{"d_mlp": 1536, "norm": "rmsnorm", "norm_place": "pre", "rope_fraction": 0.5, "parallel_block": false, "extras": ["some layers without attention", "local attention windows", "shifted keys", "gated attention", "value embeddings", "hashed n-gram embeddings", "a smear gate", "an embedding shortcut", "learned residual scales", "skips across layers", "capped logits"], "lr": 0.0139, "beta1": 0.95, "weight_decay": 0.018, "schedule": "wsd", "decay_fraction": 0.836, "train_tokens": 679000000, "dataset": "wikipedia_en"}
Each number is 128 + 32 x the weight over its row's rms, rounded and kept within 0 to 255. Layers, rows and columns count from 0. The size above them is the row's rms in percent of the matrix's.

# layer 12 attention query, 384x384, rms 0.0924, rows 30-63,94-127,158-191, columns 0-47
size [107 110 106 105  93 104 101 105 106 107 101 115 110 110 112 101 105 110 112  99 100 106 100 101  97 109 104  99 107 107 112 106 102 105 101  97  99  99  91 106 104  90 101 101  98 101 109 103  98  93  99 102 102  99 109  95 101 102  99  94 100 103  99  97  91  98  92 103  98  94  98  96 103  97  97 103  96 102  90  96 101  93 101  99  99  92  94 101 104  89 108 105 101  96 103 104 100  94  98  86 105  96]
[[107 195 148 118 157 110 115 162 126 102 172 143 134 106 134 117 139 157 203 113 145 139 102 144 134  36 111 140 222 185 111 101 115 133  81 145 196  99 131  96  62  95 156 121  89 158 117 187]
 [126 121  97  97 112 126 168 133  25  86 143 123  56 134 131 137 147 115 134  46 146 163 106 108  99 144 149 140 139 197  80 126 107 145 182 118 130 129 131 195 140  93 100 108  73 128 133 184]
 [144 131 120 122 128  42  76 156 155  97 143 111 101 149 159 103  93 174 116 154 153 110 136 149 150 206 133 132 102 114 109 171 168 117 103  48  89  99  99 138 121 134 108  51 121 198 151 163]
 [140  86 129 198 116 154 130  94 190 106 144  81 144  74 135 105  87 183  99 119 192 125 125 114 124 127 120  65 179  75 176 158 158  96  55 110  53 124 194 144 136 142 158 170 133 165  90 122]
 [ 96 108 169 110 131 140 178 136 140 101 151  98 186 157 107 113 171 131 139 156 153 132  81 140 146 131 169 119  70 101 158 159 121 132 125 122 126 163  82  86  51 153 139  65 105 136 111  61]
 [208 150 118 196 165 137 129  94 124 192 139 129  16 100  94 104 144  53 157 110 115 159 151  96 133 128 144 161 154 153 166 144 129 130 164 114 111 141 128 124 134 146 138 101 127  73  41 181]
 [147  81 110 131 121 171 142 102 119  98 126  92 181 104 103 110 129  98 133  80 127  91 158 163 153 142  98 123 161 104 128 108  96 134 171 128 136  93 108 155 160 161  60  98  96 145 126 144]
 [105  81 124 115  46 165  87 154 174 138 152 166 111 113 120  77 164 145 149 106 128 106 118 139 117 128 102  72  48 120 122 139 117 129 119 116 136 126 163  78 162 109  93 181 167 104 108 157]
 [125 129 159 153 112 109 123 139  96 124 103  56 186  93 144 112  80 122 190 165 137 134 119 152  98  86 154 107 135 168 130 143 105  73 157 103 160 145 112 119 130 155 156 133 142 176 137 116]
 [100 136 117 154 122 154 175 195  89 146 135 165  71 128  91 140 125 141  89 166 107 140 118  63 140 199 190 137 136 158  96 132 187 131 201 127 181 114 103 109 148 105 182  93 127 178 126 171]
 [124 137 161 132  97  84 152 199 129 204  98 147 104 115  99  96 168 133  53 146 107 133 105 166 130 149 102  86  98 137 113 128  81 181 125 112 108 153 102 126 120 161 120 109 138  88 151 157]
 [154 120 134 146 151 160 148 150  97 124  70 128 117 161 164  96 105 128 162 115 102 107 163 150 120 141 102  97 216 136 123 182 136 138 135 144  92 168 191 113 188 151 178  70 101 158  73 148]
 [154  96 164 137 154 120 124 139 116 187 117 114 193 137 214 150  82 121 129 144 136 149 110  97 157  85 122 196 162 108  97  60  91 138 139 148  94 112  99 158 125 150 128 120 136  96 103 154]
 [125 142 141  96 170 105 116 112 159 187  87 109 118 139 115 171  67  81 103 108 109  55 115 101 144 155 179 132  35  97 108 108 119 140 180 124 133 155 129 143 116 124 157 133 113 110 142  67]
 [110 107  50 195 149 118 131 177  97 134 119 108 114 149 137 133 158 180  87 119  95 116  96 128 118  67  80 121  93 148 128 144 101 122  72  91 119 197 167 177 148 141 126 127 142 176 139 180]
 [149 113  90 106  97 117 132 136 108 164 159 162 122 130  80 153 157  77 120 100 130 101  74 113 141 182 166 148 124 107 145 105 138 132 135 156 113 160 150 121 101 108 191  97 141 119 136 177]
 [127 152 110 108 148 173  89 186 127 137 147 127 133 106 129  67 164 157 172 133 119 135 129 118 118 156  87 124 144 147 154 131  99  92  64 104 136 184 133 124 111 120  87 124 123 168 129  85]
 [160 100 184  68  96 112 123 161 119 140 130 120 158 105 143 155 130 112 147 131 178 123 112 203 163  91 126 130 152 130 152 133 116 120 147 138 116 139  59  84 125 134  94 129 109 169  87 215]
 [202 102 170 114 117 140 101 139 145 131 153 148 137 109 162 172 165 125  82 109  56 170 166 118 150 124 168  88 136 173 154 152 135  76 105 158 136 122 115 109 170 154 151 170 126  65 174 106]
 [146  66  98  95 155 113  79 103 111 116 132 132  90 135 106 104  70 142 116 150 138 179 149 149  73  98  71 140 128  78 158  60 176 193 141 118 142  88 112 158 119 111 153 165 172 141  77  96]
 [132 105 109 117 120 104  99 153 126  92 125 150 135 163 136 105 140 135 131 186 133  84 124 117 162 143 194 118 131 102 181 110 187  92  87 103 114  92 153 144 109  80 166 118 200 146 171 111]
 [137 150 157 129 176 149 134 134 113 167 102 171  78  57 149 113 173  91 151 152 166  68 160 132 161  79 110  91 102 129 149  82 166 167 120 180  99  94 117 158 181 192 187 108 139 105 124 130]
 [140 114  92 119 131 152 127 129 175 111  66 140 127 178 206 154 149 119 199  79 168  65 124 123 109 121 121 116 155 168 117 120 117 201 136 147 118 138  73 128 147 159 132 153 127 127 185 167]
 [112 115 101 155 138 103 107 124  94  88 104 120 130 153 184 137  91 140 169  91 169  94 141  91 104 154 206 149 130 161 180 111 142 141 162 174 130 113 140 127 111 123 163 194 132 151 145 120]
 [ 84 130  85 144 123 187 152 129 138  63 130 114 145 132 110 160 120 153  91 136 103 178 100 159  85 128  85  96 134 177 146 148 151 104 128 144 135 168 127  78 151 106  91 142 147 130 207 135]
 [120 153  57 172 142 114 152 114  77 154 151 109 164  77 197  87 161 132 138 102 129  83  80 168 144 134 133  88  91  78 135  90 139 104 110 178 128 144 178  87 150 122 161 112 197  93  97 162]
 [200 143  67 102 133 120 190  94 125 184  63 124 140 178 120 145  89 164 171 121 148 110 174 174 146 117 156  98 147 167  89 126 149 139 129 124 114 154 160 213 134  89 127 130 102 165 172 129]
 [147 169  75 154 193 152 130 191 116  87  67 120 125  81 130 215 125  91 155 130 101 129 195 111 132 100 142 110 111 109 120  69 123 173 131  34  95 125 158 129 137 141 131 130  85 124 174 147]
 [ 87 113  74  53 104 122  63 170  95 148 141  88 141 157 167 135  23 125 156 102 161 113 106  99 129  91  71  92 113 102 122  75 148 120 125 108 135 116 140 162  90 150 146 110 138 117 113 145]
 [147 138 153 101 129 151 140  51 124 132 114 156 122 128 145 138 133  72 139  94 101  81 105  95 135 101 170 176 152  80 126 117 177 140 137  80 146 175 153 159 118 147 139 177 148 150 167  65]
 [133 112 172  96 121 103 100  93 120  93 130 157 151 152 128 142 129 132 150  87 103  85 133 101  74 167 134 123 108 132 105 144 153 102 148 130 155  96 158 135 163  78 104  94 153 155 144 122]
 [118 120 133 118 142 111 117 139 122 181 139  62  98 122 133 148  79  80  90 120 144 128 124 124 137 205 120 138 131 134 116 122  64  71 108  96 121 107 104  72 118 119 127 114 114 159 130  59]
 [185 148 148 119 137 104 129  82 116 149 120 135 122 120 158  91 136 119 100  73  81 173 136 127 119  94  83 166 111 154 184 142 209 118  97 168 107 110 153 127  95 158 111 113 159 230 136  88]
 [112  98 196 101  98  95 105 126  60 123 126 110 116 109  90 110 100 136  48 151 104 129 151 152 164 130  66 120  86 118  70  96 128 133 111  97  61 118 110 117 111 119 179 137 130 112 172 143]
 [108 184 105 141  91 116  95 244 124 141 128 149 128 135 103 193 153  99 132 140  95 136 126 155  81 113 138  92 102 120  63 159 169 132 107 177 156 139 103  80 109 135 128 151 145  21 122 111]
 [118 119 129  67 170  90 114 160  80 192 160 165 168 114 132 144  85 140 192  99 160  87  83 182 129 103  87 118 133 134 117 140 192 128 159 138  69 114 153 145 129 140  99 176 102 155 187 167]
 [153 170 143 138  45 119  89 186 134 175 102 144 140 159  92 174 127  66  72 162 106 132 100 138  99 146 165 155 128 141  57 134 143 128 141 106 148 112 138 186 137 127  95  82 115 149 150 121]
 [174  92 158 169 168  92 138 122 173 174 152 122  69 115 157  85 146 104 115 133 138 114 162 156 172  78 167 146  51  83 137 156 132 114 144 115 130 107 136 131  92 132 109 108  96 115 111 145]
 [101 148 117 130 113 144 109 104 124 151 170 122 146 110 109 101 125 123 110 114 135  89  88 133 155 162 120 179 202 135 151 108 143 190  96 155 142 116 141 149 123 174 133 145 130 126 179 157]
 [168 112  85 100 172 101 137  60  86 150 162 110 132 152 135 153  99  69 128 143  93 140 145 121 132 117 143 146 224  99 186 135 106  92 163 100 139  70  91 105 135 143 157  98 120 144  82 102]
 [126 174 113  97 108  63  70 119 159 177 163  73 192 135 176 122  46 110 151 131 133 163  85 154 166 137 111 127 144 119 179 173 107 123 138 120  89 185  76  78  64 137 122 143 100 123 134 187]
 [ 97 123 113  89  87 191 122  76 147  89 150 117 131  85 119 120 163 165 113 146  72  86 119  79 100 149 178  99 128  75 131  76 144  65  80  98 126 116 145 159 106 185 103 137 185  93 150 163]
 [150 112  82 103 150 129 110  47 112 134 135 169 105 157 176 115 147 107  64  98  92  91 119 149 142 129  90 184 102 135 162 172 128 108  80  54 150 155 162 163  89 109 150  77 173 123 149 152]
 [116  92 166 121  85 138 115 159 103 114 132  84  97 169  98 201 121 135 133  77 142 171 163  91 159 155 113 113 171 126 117 185 162 105 143 126 114 136 116 128 136 116 127 100  94 162  74 168]
 [135 161 118 121 139 132 159 134 136 210  97 120  63 138 166  92 108 113  41  98 100 123 133  96 100  75  79 145 106 129 120 118 127  97 197  95 166 173 120 189 122 110 131 142 125  67 103  89]
 [112 124 126 158 133 147 151 160 119 105 148  91 123 143 187 158 157 151  91 104 128 125 169 209 138 102  84 120 194 118 106 149 131 142 122 126  65  93 100 128 112 164 115 153  90 206  99 146]
 [ 98 158 116 141 109 144 164 131 132  65 119  86 148 122 159  81 177 133  91  94 167  73 150 116  92 151  75 135 125 111 194  78 168 128 145 128 196 184 128 135 176 143 148 193 137  90 111 162]
 [145 172  93  83 115 135  82 130 141 166 155 111 149 126 106 165 176 114 110  74  98 114 154 163  87 148  88 138  63 142  96 166 148  86 144 154  99 160 104  84  75 109  92 104 121 127 133 158]
 [109 132 107 128  89 148 124 177  68  80 158 128 169 129 118 128 134  76 145 148 163  74 106  40 140 117  74 149  98 115 144 177 111 177 146 153 121 142 125 165 115  96 128 150 161 135 192 147]
 [131 132  97 128 134 150  81 107 156 163 101 117 144 150 115  85  98 122 135  80  58 135 129  84 185 135 170 108 112 135 132 103 141 135 164 103 119 107 162  65 123 132 161  93 131 187 162 147]
 [125 179 156 113 139  87 124 141 111  97 128 117  78 125  70 119 125 111 128 124 121 153 151 174 161 130 128 180 162 129 117  73 133 126 107 105 149 211 184 109 109 139 142 104 110 175 116  88]
 [170 222 159 123 108  49  48 126 169 132 129 117  79 121  35  86  83  94  97 156  81 128 104 143 149 107 122 106 132 144 145 111 150  73 137 167 104 160 179  72 142  98 133  93  88 112 113 171]
 [154  89 124 101 167 176 154  74 158 133 137 171 136 133 140 119 134 149  97 133 188 161 133 125  99  13 117  85 138 182  67 126 102 122 120  81 151 156 155  69 113  92 159 149 105  69 123 164]
 [131 124 127 101 144 124 129  87 159 148  74 118 149 167 140 145  79 132 160 143 136 105  79 147 138  76  86 151 188  97 139 168  99 131 141  94 186 138 165 141  88 193 162 148 146 130  97 105]
 [132  91 119 147  93 152 120 170 116 130 170 151 178 101 148 110  88  97 118  67 145 128 132 120  86 126 144 135 127  88 131 164 137  75  88 118 212 145 193 121 127 131 153 110 186  71 117 130]
 [ 89 122  57  62 102 165 102 122 127 170 201 134  48  83 142 118 149 131 124 125 186 128 115 121  69 123 107 120 129  68 168 129 184 166 103 109  95 129 170 149 153 203 151 117 113 131 109 153]
 [129 191 111 132 189 139 159 110 108 131 130 192 135 169 135 157 127 130  53 162 159 142 180 145 173 119 106 136  82 213 140 102 148 101 142 105 163 129  82 155 122 114 165 144 136 132 162 159]
 [ 61 135 137 127 144 180  52 125 138 117 120  87 128 144 124 154 133 132 114 176 146 171 103 119 127 143 108 126 100  63  58 156 134 129 176 155 163 150 139  95 100 162 129 117  99 127 130 119]
 [105 158 167 104 102 146 107 109 157 141 143 143 155 125 132 101 109 111 110  54 125 189  94 141 119 140 100 118 152 143 123 134 130  75 202 147 153  97 181 110  89 161 112 133 106 137 166 111]
 [154 119  97 131 165  72 100 118 174 156 167  82  99 164 115 184 103  98 168 119 124 156 106  84 147  90 147 108 205 124 114  75 120 124  88  70 114 158 158 177 101 114 118  82 114 107 122 115]
 [144 169 173 202 159 118  88 148 139 171  97 180  86 110 132 145  68 119 111 152 150 124 127 128 133 127 146 155 170 125 127 175  96 156  97 112 173 101 135 150 123  78 115 100 154 102 124 103]
 [104 120 122 104 153 152 115 100 136  44 110 137 117  89 179 152 118 141 143 107 128 120 120  97 155  86 125  97  75 128  89  95 103 105  99  81 123 127 158 124 162 127 157 111  80 114 137 124]
 [ 92 113 134  86 109 159 152 171 129 124 163  76 131 150 125 151 100 157 103 175 114 154 130 105 162  98 199 103 132 121 133 119 169  94 163  96  92 132 126 105 133 143 165  79  60 118 116 102]
 [118  99 169 200  91 176 113 104 116 109  88 146 168 126 138 114  82 185 154 116 120 169 129 133 125 100  85 108 189  93 117 112 116 129 121 223 115 149  87 107 101 168  85 156 131 149  97 148]
 [177 114 103 101 162 102 109 114 146  54 159 182 184  85 128  66 144 132 134 129 135 101 120 120 115 105 100 128 104 113 164 125  96  87 142 131 141 146 123 144 132  80 118 100 153 126 166 159]
 [118 132 110 144 119 175 111 184 118 174  90 127  97  99 125  92  52 126 132 155 145 130 172 139 174 128 149  90 162 132 162 158 107 131  74 168  98 193 150  88 124 162 101 122 143 106  95 125]
 [130 151 210 128 157  75 165 152 133  99 126 169 167 165 104  95 162 120 142  70 128  83 140 122 147 147 101 148 143 140 138 125  86 162 132 134 183 146 132 150 114 145 138  84 142  86 157 104]
 [108 163 109 141 144 107 111 153 137  90 124 157 124  84 151  93  94 127 201 117  93  99 126 152 150 132  84  78 177 186 131 232 110 184  98 116 129 170 135 105 121 120 115 107 174 178 165 121]
 [141 162 132 145 153 127 138 113 150  93 168 139 186  69 102 169 105 127 206 134 143 113 164 107 189 183 121 102 171 114  92 162  70  92 130 145 165 161  77 100  99 126 133 139 140 156 163 159]
 [159 135  87  87  99 150 145 153 106  79 129 138 169 139 171 142  92 156 160 103 164  76 132 209 112 152 122 125 112 177 111 145 137 214 200 113 128  69  87 160 126 124 132  65 175 122 144 117]
 [151  49 182 162 124 119 171 173 125 151 114 142 136  98  92 134 105 165 126 120 155  90  93  96 164 129  85  81  88 116  96 128  71 164  70  91  93 132 134 123 122 137 102 104 113 127 150 109]
 [166  75 110 189 171 135  94  88 133 134 113  99 118 126  89 138 105 131 130  97 116 120 173 219 146  79 147 129 122 125 146 126 130 161 104 182 125 135 128  91 170 147 188  94 113  92 160 186]
 [115 135 124 138 140 134 133  96 143 166 179  28 171 114 119 174 138 170  93 142 177 116  99 105 159 140 127 196 173 112 137  86 111 143  97 112  88 118 181  99 110 119 108 111 139  86 150 142]
 [124 102 159 176 119 190 115 143 159 180 184  94 120  79  95 172 212 175 129 203 154 122 141 187 158 140 188  80 119 175 153 195 165 131 156 118  93 139  71 121 117 135 154 103 129 121  86  92]
 [ 61 133 141 137 124 109  82 176 134 108 141 145 122 118 148 108 115 160 202 179 177  86 114 111 158 148  94 146 160 143 120  69  89 154 158 128 131 131  86 110 129 111 157 114 155 113 150 130]
 [106 111 167 100 149 178 129 111 159 131  51 103 105  72 147 150 152 139 166 161  96 148 113  98 154 156 103 111  45 106 162 141 177 136 154 121 135 131 152 165 119 119 138  84 176  73 143 152]
 [ 80 104 152 188 153 180 136  94 154  95 123 133 130 103 170 114 160  71 130 140 103  81 121 141  59 182 144 135 127 100 135 177 160  78  85 139 208  93 129  80 127 101 148 144 141 130 150 142]
 [133  91 102  76 108 127 142 155  81  57 133 149 111 127 145 159  93  95 107 158 120  85 136 165 155  58 106 108 129  85  62 111  83 148 157 131  94  87 156 125 128 105  98 147 127  91 103  80]
 [125 120 102 114 136 110 152 118 135 122 110 167 147  76 136 165 200 144 118  79 142 101 156  86 109 127 107  77 183 117 122 125  76 142 112 128 167 100 135  94 133 131  89 101  96 156 154 112]
 [149 144 114  83 108 110 191 142  85 104 179 133  74  93 162 145  94  89 177 154 165 149 157 157 104 136 184  62 175  36 179 128 139 132 134  89 152  96 167 130 143 137 132 126 101 157 159 103]
 [116 137 147 138 109 101 168 127 129 112 102  84 140 172 154  84  94  79 135 117  93 144 101 118 153  86 153 149 146 109 106  79 189 121 182 127 146 112 173 124  95 151 143 185 108  90 120 140]
 [ 98 119  71 156 156 136  81  88 129 129 163 183 135 126 158 130 116 108  99 209 111 154 140 137 136 155 170 146 134 118 141 105 182 179 121 165 113  96 135 179 154  87 160 142 116 103 170 150]
 [135 186 105  97  60 135 119 156 154 151 177  79 137 140 109 163  89 181 139 147 119  96  89  68  94 166 142 157  57 106  92  77 135  64  44  74 118 109 131 161 157 125 107 206 100 157 154 205]
 [106 143 166  97 135 106 134  91 187 121 149 130 168 121 188 156  51 134 159 112 162 123  78 127 115 115 137 128 178 159  92 213 132  95 100 143 181 151  81  92 115  85 108 136 199 137  84 164]
 [167 145 150  96 152 202 152 117 107 159 146  87 113 153 101 119 151  62 158 113 129 151  66 167 127 141  53 127  94 154 100 118 154  98 145 127 118 165 162  92 191 168 142 150  52  81 103 120]
 [ 97 122 114 100 155 131 131 182 134 111 118  44 132 112  88 101 115 151 105 120 128 129 179 175  80 110 147 116 128 120 172 122 147 104  58 122 151 106 139 159  98 125 141 151 147 162 119 140]
 [144 116  89  81 101  89 137 149 169 136 125 136 117 150  94  91 131 118  56 157  81 197 169  87 149  82 137 145 185 159 163  84 111 156 120 118 168 117 149 144 116 132 111  71  99 160 122 118]
 [149 119 110 145 160 134 178 137  96 134 170 120  71 115 128  84 107 125 116 136  93 132 107 158 163 152 142 140 109  90  90 155 139 118 159  95 114  84 119 169  89 120 113 158 161  69 141  87]
 [176  99  75  86  66 137 103 173  51 152 105 144 148 128 135  82 117 122 131  92 123 101 127 136 155 139 141 113  68 132 109 162 115 143 142 121 153 174  92 125 205 136 112  76 122 190 132 161]
 [102 141 164  86 101 101 174 125 170 138 166  72 150 126  71 163 138  98 114 159  92 151 144 120 118  96 120  66 161  66  98  66 130 123 117 160 122  70 106 141 144 115 151  99 130 138 111 157]
 [155  73 149 154 197 135 130 153 151 100  90 100 143 128 133 116 174 105 152  78  67 152 169  48 166 103 133 145 173  38 195 136 106 119 116 131 117 114 173  79 111 135 187 185 135  96 163 112]
 [144 153 117 118 154  82 110  79 104 151 122 136 175 149  82 130  86  73 108 113 161 167 108 151 133 135 126 127 107  92  90 136  93 111 124 124  82 129 138 144 117 138 121  83  99 125 149 111]
 [ 72 142 118 147 152 197 131 155 138 153  84 113 140 185 157 164 112 101 143  68  83 128 142 153 126 129  76 186 147 106  76 169 141 118 212 110 138 150 176  76 150 131 149 139 146 126 153 173]
 [186 118 113 171 126  75 134 139 115 178 135 151 178 117 103 151 170 131  92 161 131 112 121 108 115  52 147 169  98 135  96 135 141 131  46 112  98 114 120 144 137 141 135 145  97  99 128 104]
 [106 112 108 147 139 186 154 170 161  99 108 133 120 132 152  94 172 114 170 117  93  95 187 157 102 114 126 133 119  96  95 138 144  74 176 145 157  88 150 124 161 108 136 137 107  70 175 105]
 [ 89 104 111 127 113 136 149 115 156 130 145 111 117  93 120 183 136 164 178 163 179 180 112 141 152 155 133  65 148 102 126 124 109 122 114 143 126  86 138  47  91  59 113  88 130  74  86 107]
 [126 152 179 154 123 139 152 120 160  98 109  94 100 123 186 149 157 147  91 139 119 141  78 160  83  85 133 128 135 121 173 144  78 163 153 158 122  56 113 111  80 115 110  89 111 166 220 128]
 [104  67 118  65 100 128 107 187 206 135 139 145 116 180 136 102 119  71 151 108 132 119  72 114 165  86 154 134 156  84 146 122 163 136 149 123 135 136 139 134 119 100  90 156 103 126 166 132]
 [150 151 115 175 145  99 147  58 163 105  97 157 104 117 179 128 125 190 185 136 172 133 142 125 162 126 129 135 111 147 148 125  96 177 186 117 154 110  82 142 181  94 158 153  99 153 117 178]
 [183 113 114 143 116 139 125  98 202  77 133 124 163 107 149 137 182  98 194  57 132 135  91 116 167 101 211  63 152  74 127 192 145 157 148 180 136  94 102 105 164 116 172 154 128 127 155 111]
 [118 131 149 139 151 142 128 131 111 127 112 129  52 179 114 112 137  74 160 172 123 146 141 152  98  91 107 186 124 118  87 149  81 137 149 134  93 119 128 112  90 121  82 163  92 137  90 150]
 [ 99 129 101 146 106 122  95 159 128  99 121 109  64 103 113 117 138  78 102 123  94 127  82 149  91 115  29 117 142 144 167 137 177  86 117 142  88 184 155 212 153 147 104 140 103 150 139 129]]
# layer 12 attention key, 128x384, rms 0.0906, rows 30-63, columns 0-47
size [100  98  99 105 101 104 101 101  95  99  96 105 106  97 103  97 102  97 103  97 101  97 100  98 102  97  96  95  99  99 101 101  99  96]
[[129 124 157 162 139 170  93 157 105 160 148  93  33 101  84  55 114 120 115 139  89 166  86 150  81 193 154  95 150 110 153 172 112 139 178 101 151 122 118 103 185 119 179 118 170 142 122 179]
 [ 93 144 119 119 145 165 116 146 148 201 130  85 158 147 110 174  81  75 109  67 138 188  66 144  85 126 130 118 101  47  94 168 126 130 120 109 146 142  75 108 167 144 200 110 128 134 107 127]
 [127 109 111  92 110 173 123 215 115  88 146  87 116 102 127  66 139 157 128 163 136  43  80 133 100 144 105  79  61 128  99 118 120 154 152 106 136 138 139 112 205 107 124 100 150 121  91 178]
 [105 129  86 133 148 169 142  71 116 144  95 134 115 166 100 179  60 142 137 134 190 128 154 163 160 142  93 127 181 142 132 137 170 154 152 176 167  97 113 197 157  96 134 158  67 145  80 124]
 [108  93 175 147 113 122 105 146 125 147 155 125 151 177 163  68 130 137 175 146 135  97 142 119  84  88  66 170 122 138 119 154 109  94 174 131 142 184 128 165 167  72 101 140 127 134  98 157]
 [126 146  87 139 169 121 155 108 130 177 154 162 171 150 151 128 170 139 155  67  86  88 116 126 152 100 147 118 103 153 121 152 130 198 147 179 180 144 192 241 133 149  86 137  70 100 110 118]
 [136 135 151 193 111  99 138  91 126  96 143 193 144  80 101 180 122 125 112  95 108  61 141 102 120 108 120  92 154 107 151  83 130 132 150  98  98 133 137  80 113 113 145  87  91 152 124  91]
 [103 109 162 174 174 156 140  73 158  56 120 141 128 139 157 130 198 145 173 148 111  95 153 141 122 109 166 120  75 111 142 144  99 128 108 195 138 119 147 123 131 133 130  62 118 162 126 136]
 [ 91  85 121 115 144 138 152 145 127 137 154 193 120 171  99 112  98 176 137 153 212 137 135 105 139 161  92  81  88 161  96  93 100 131 146 133  86 122 162 155 150 178 139 115 104 148 167 140]
 [147 161  75 152 148 121 151 145 156  41 125 155  87 189 124 103 155 144 158 159 127 112 149 200  38 125 136 124 186 169 173 135 116  90  82 166 137 159 102 103 136 147  99 121 107 152 132  84]
 [ 99 126 138 177 114 143 115 135 134 155 184  98 100  77 158 115 155 150  95 157 146 166 137 136 147 138 153 106  77  88 130 167 135 144 141 159  92  59 100 164 129 137 115 138 143 131 199 191]
 [150  55 163 112 111 106 124  75 131 117 185 106  78  82  81 115  89 174 157 136 137  80 169 110 123 102 112  99 158 142 183 104 117 133 149 140 101 151 147 127 202 189 155 136 125 126  80 138]
 [171 119 134  98 118  99 134 157 109  99 112 123 160  83 151 120 128  81 216  59 101 167  97 107 180 139 172  74  86 100 133 124  90  60 107 164 105 115 135 151  67 138 101 140 121 163  98 139]
 [121 144 157 157 161 199 105  68 130 152 125 176 172 222  96 201  71 146 150 180 124  96 152 120 137  85 119  79 118 132 101 131  79 169 176 127 185 143 171  87 128 117 177 138 126 172  95 109]
 [147 135  97 105 145 168  94 210 136 129 121  92 129 170 140 153 110 189 120 100 129 112 148 137 121 163  89 104 160 188  82  77 186 163 138 111 100 155 205  75 135 153 157 144 124 124 133 155]
 [122 123 108 109 130 190 110 131  92 150 123  77 136 119 107  91 178 121 125 138  95  74 139  95  68 111  79 123 161  96 126 127 108  99  71 102 118 136 162  81  58 168 158 147 150 109 104 135]
 [152 168 151 132 140 144 109 126 163  72 106 132 145 126 156 131 112 213 132  98 182 114 100 111 124  78 136 150 165 159 115 135  56 126 103 154 127 104 167  84 124 165  83 178 142 127 111 135]
 [100 140 113 116 134 133 141 132 147 102 120 176 202 135 155 164 103 161 152 117 171 136 100  93 131 144 105 168 159  89 186 105 149  87 124 100 126  99 141 164  69 124 150 188 164 129  90 168]
 [207 151 139 142  87 123 128 157 128  80 105  99  88 120 122 109 106 154 147  78 148 125 143 115 165 102  68 170 104 120 165 163 115 166 167  98 149 110 144 112 172 176 132 144 150 135  51 111]
 [100 121 116 167  79 135 147 136  89 116 130  95 124 183 107  85 153 119 142 130 198 137 141 134  79 168 127 141  24 144 117 107 180 109  81 115 152 124 115 138 149 113 142 143  88 180 211  99]
 [120  98  82 166 175 168 107 131 152  87 141 148 148  99 134  81  92 119  98 155  90 138 147  77 148  90 162 169 137 119 159 162 101 130 151 170 139 164  63 123  84 140 119 112 131 154 120 160]
 [114 194 219 106 171 140 113 137 169  69 123 105 167 114 104  89  90 104 135 110 112 143 176 160 113 133 180 146 158 124 138 109 133  63 143 156 163  69 166 170  98  79 151 136 124 129  91 110]
 [ 93  77  36 146 133 130 138  74 134 156 125 142 173 122 132 192 168  96 162 145 152  89  85  93 194 122  90 146 122 159  60 105 132 100 145  93 131  78 136 125 117 133  43  90 103  93 180 154]
 [175  92 103 114 115 128 143 119 173 108 159 166 162 128 104 120 152 128 106 125 119  83  98 103 130 169 182 104 169 126 129  98 195 102  94 144 135 124  94 128 123 252  92 101 147 120  98 129]
 [118  87 125 139 119 155 144 134  95 199 136  87 186 149  61 130  49 154 135  95 134  97 165 113 100 183 104 125 166 123 127 139 113 149 149 131 173 148 102 121  73 177 101  76 203 149 119 153]
 [ 91 126 123 124 177 154 114 147 140 124  59 110 153 170 171 144 130 129 209 180  90 186 174 135 178 150 133 129 139  99 126 112 132  88 136 222 115  82 104 143 127 136 106 137 124 179 147 122]
 [ 87 104 143 134 140 135 147 127 129 122 143 108 116 111 150 175  91 143 146 128 160 149  93  99 153 127  83 144  58 152 129 189 171  46 127 143 112 116 132 172 138  81 127  87 177 180 145 112]
 [ 97 108 178 133 125 149 133 128 154 183  88  91 117  99 123 100 160  72 117 208 104 119 116 129 123  94 127 116  91  82 142 170 146 126 160 139 164 124 140  85  60 111 118 173 175 175 170 195]
 [150 118 133 148 129 157  85 118 113  99 113 136 150 105 138 140 155 118 129 128 142 125 115  40 132 103 117 122 178 120  92 141 127 122 105 115 154 121  91 129 150 109 171 194 146  80 148 118]
 [122 199  36 113 131  69  96 130 160 220 172 155  97 121 101 106 187 109 128  78 172 153 154  61  97 129 157 138 117 119 127 130 135 139  67 105 150  75  93 136 117 153 125 116 156 115 125 129]
 [161 154 128 122 114 140 111  73 126 141  94 135 148 150 154 134 138 159 145 106  60 142 176 152 140 157 101 169 158 171 101 110 132  84  69 117 167 113 136  30 136 113 144  62 135 144  99 150]
 [ 99 130 145 183 165 109 155 127  97 152 138  97 126 153 105 166 130 168 128 204 139 136 147 147 109 102 120 148 194 140 104 141 143 191 136 157 142  90 102 106 175 131 101 147 176 178 119 139]
 [ 47  98 145 121  88 103 105 103 129 137 158 143 112 152 150  76 140 143 145  94 135 119 134 158 126  96 151 110 132  71 142  88 166  98 143 163  67 147 134 141  99  78 123 134 120 170 116 127]
 [147 126 132 135  86 106 192 110  66 154 153  66  97  93 210 114 135  88  75  82 135 136 105 119  76 137 120 104 164 114 114  74 134 153 139 125 107 141 152 149 192 157 129 132  55 126 137 152]]
# layer 12 attention value, 128x384, rms 0.0974, rows 0, columns 0-47
size [101]
[[136  81  80 128 174 132  96 100 134 114  87 105 100  95 118 125 125 153  86 145  86 113 114 174  98 132  94  97 203 123 164 147 162 105 131  85 164 176 171 124 102 117  83  78  60 148 138 124]]
# layer 12 attention output (transposed), 384x384, rms 0.143, rows 0, columns 0-47
size [113]
[[148 108 154 119 147 147 125  61 126 129 143 123  71 137 100 104 137 166 160 137 160 122 160 114 106 131 158 122 114  97 130  90 139 134 166 162 105 119 105 162 181 143 146 123  92 205 103 125]]